From a checkpoint of a small transformer trained on Wikipedia.
Architecture: RMSNorm before each block, rotary positions, no biases in attention or MLP, untied embeddings.
Training: a variant of Adam for these matrices, 134M tokens.
Each number is 128 + 32 x the weight over the matrix's rms, rounded and kept within 0 to 255. Layers, rows and columns count from 0. Numbers have three digits each.

# layer 4 MLP down, 128x320, rms 0.0611, rows 100-127, columns 64-127
153127071131090091127155181125163167146099121148165179092118107095148137097102155106123090137086100134082061098124131154150117134130165163119173176131121096163164202099112121084086117132146154
136142090132136106126114145162096145136145119140087146100070055162103136145128151129136120167066070133082107150090138141093137118144160067158128119129179129117235123154091132080154153079131117
092065118119143136101121123183123109156194096140114070125178103094123160095118133192114162159099127151109091135132115118143116131139163195158129117078123122153139113137137154096176179123103117
122167184173111137122150158146092167104129130166126125121155143103134087169102146108155113148152147094111112128078127109129143129086116134155169140076190101168128141166104048116100088132131062
148126145155090112124166132143148132110136104136148122154097128162148137120128159120162146155131162078123162137151088163104118135142102175120141082170166191133152078122074130106166143084071168
138194194080105131037117157133160157153154145152133158160142143132137094108115097156087182183159118056147112126106104163103103093133204162166116131204135204082141140153124142125048177179108141
103107122127124124116064093120150114136133104143084041117116103107132113091112086145083175131150147150152171132144062079118189145207165155076086121039108063121114142135120126178153101184108098
085106133066083102080109135144102115170127093118130143164080139150121176187120145114107084141093141108162096162096118180115119082124145143124130176115131093097115153100178122085100091154145102
160146149172129129181106107158097099104180079113091094144143098110093163108105129107104152132141121184114127082132135101138157152063142191143225085137109131061157158139134115127116110156113180
101128118116102141119140150128170080100102150042098148181164151105138159169176108185126155126104127164185082103071104128151090160118139120102171166120073184111101070154141158079204135157104134
111190186120104096088149091135162110103143094104164162132100148166171125096075157113177136132172093104129129079105120119159121086159205138155176113109165110140084153127179068149148113151049121
109108123133138145158161078113142069106219139174143095201127145163134195136162134154137098127167141070092113192151156151177072136083118101153148130144137153080141101132081123100146151136101167
105114092106100122144133096125061103088106105138106160181154124126162157156137116140186114161106059131134113109143143149073124112173120172063137191108079160133139118146195184101092161096057165
138140119102079118121135152165153105107112114133177168118181184111091184129114105139149154113127186097181103121121087035106090143128052167152122132124100138113104128108171120154148128173078131
099174183117159160109137093133129134187131139076025102175174148079156081137170143126053173161154142182132079101150116103114161166143172164137119180087062072154164129105195060181179097080178094
154174122139181115164169134182127093182111120168251086145116200180154174159170154071186133190092136059114121160144149128119066114146179166075076145140119157104079166130152117129108096142146124
143125134141095121153146093163181102154122119120085144177168100185178143138161136137160136134126105141128095114092137114191113100123125130184127121152086101094219088132129064120098161096157146
146128095098107138120196208104106158170139212165095164123126109120096091140174117111107160121174087126138118101165118174109107084124112163112115128087108071077161168116082176159151143107146118
105130212143119141177127147096098128100081141122170057095163054060187101104179119129161174163158083169077197111138112146112095091116120118139115114139147078141112147099067167112152041087055088
094103129143162211156150196166150216115089106171180101167096077225114145141116123140097112102103116091202121173055139196158079128065136231161110174071103111095048159078129131127119194153130137
094115178151053127138167066172172132113146084170082146112081208089151117114137099142136185108132162108132156133120118081134158092035066134098094144151147081097129095169107099134126124106136127
085103118087137123082135167190109098123054118127101134150059099155148153134140140124141119188103124119107119120086158137137107086082128147106170156158105175158146125142155163164153111110141137
123133139145123094130106087129098122137134112133219072144112155143100179171199112059109123147045112133125206146155119135099113151148132182110123110099137114137132117117116137125120080206187109
137179105086107103054093110152132119154154144153117105115123129175115124154186126109171147148141194163140110135110122129155187152160072189105147106137127111077109081139155160150142150119155147
156089151150089116125091118096051125124114120105090070115091130081128153074114128093128179152168090182126181110126188105125099128188118123091152163110130133107161094156082113113088082092143096
162144154104066146099183146153116123153117086161103139129133155124162148090116068102175156102102131069118088150163096123110111170148129104132136169152185135093164141144175135117141086168135069
156181062126155081139150164127180133116169163090113122128144100155070112184101130070117141127118155093129133170112131172100076108120134120102143169169160073147160099135127094131140136184133109
126147104096114136135134156139193163067106058132096100100157170144112166159236113135107091092154151051137166175111103089124059084133067084118070155126111141171110083062145087118161102094110074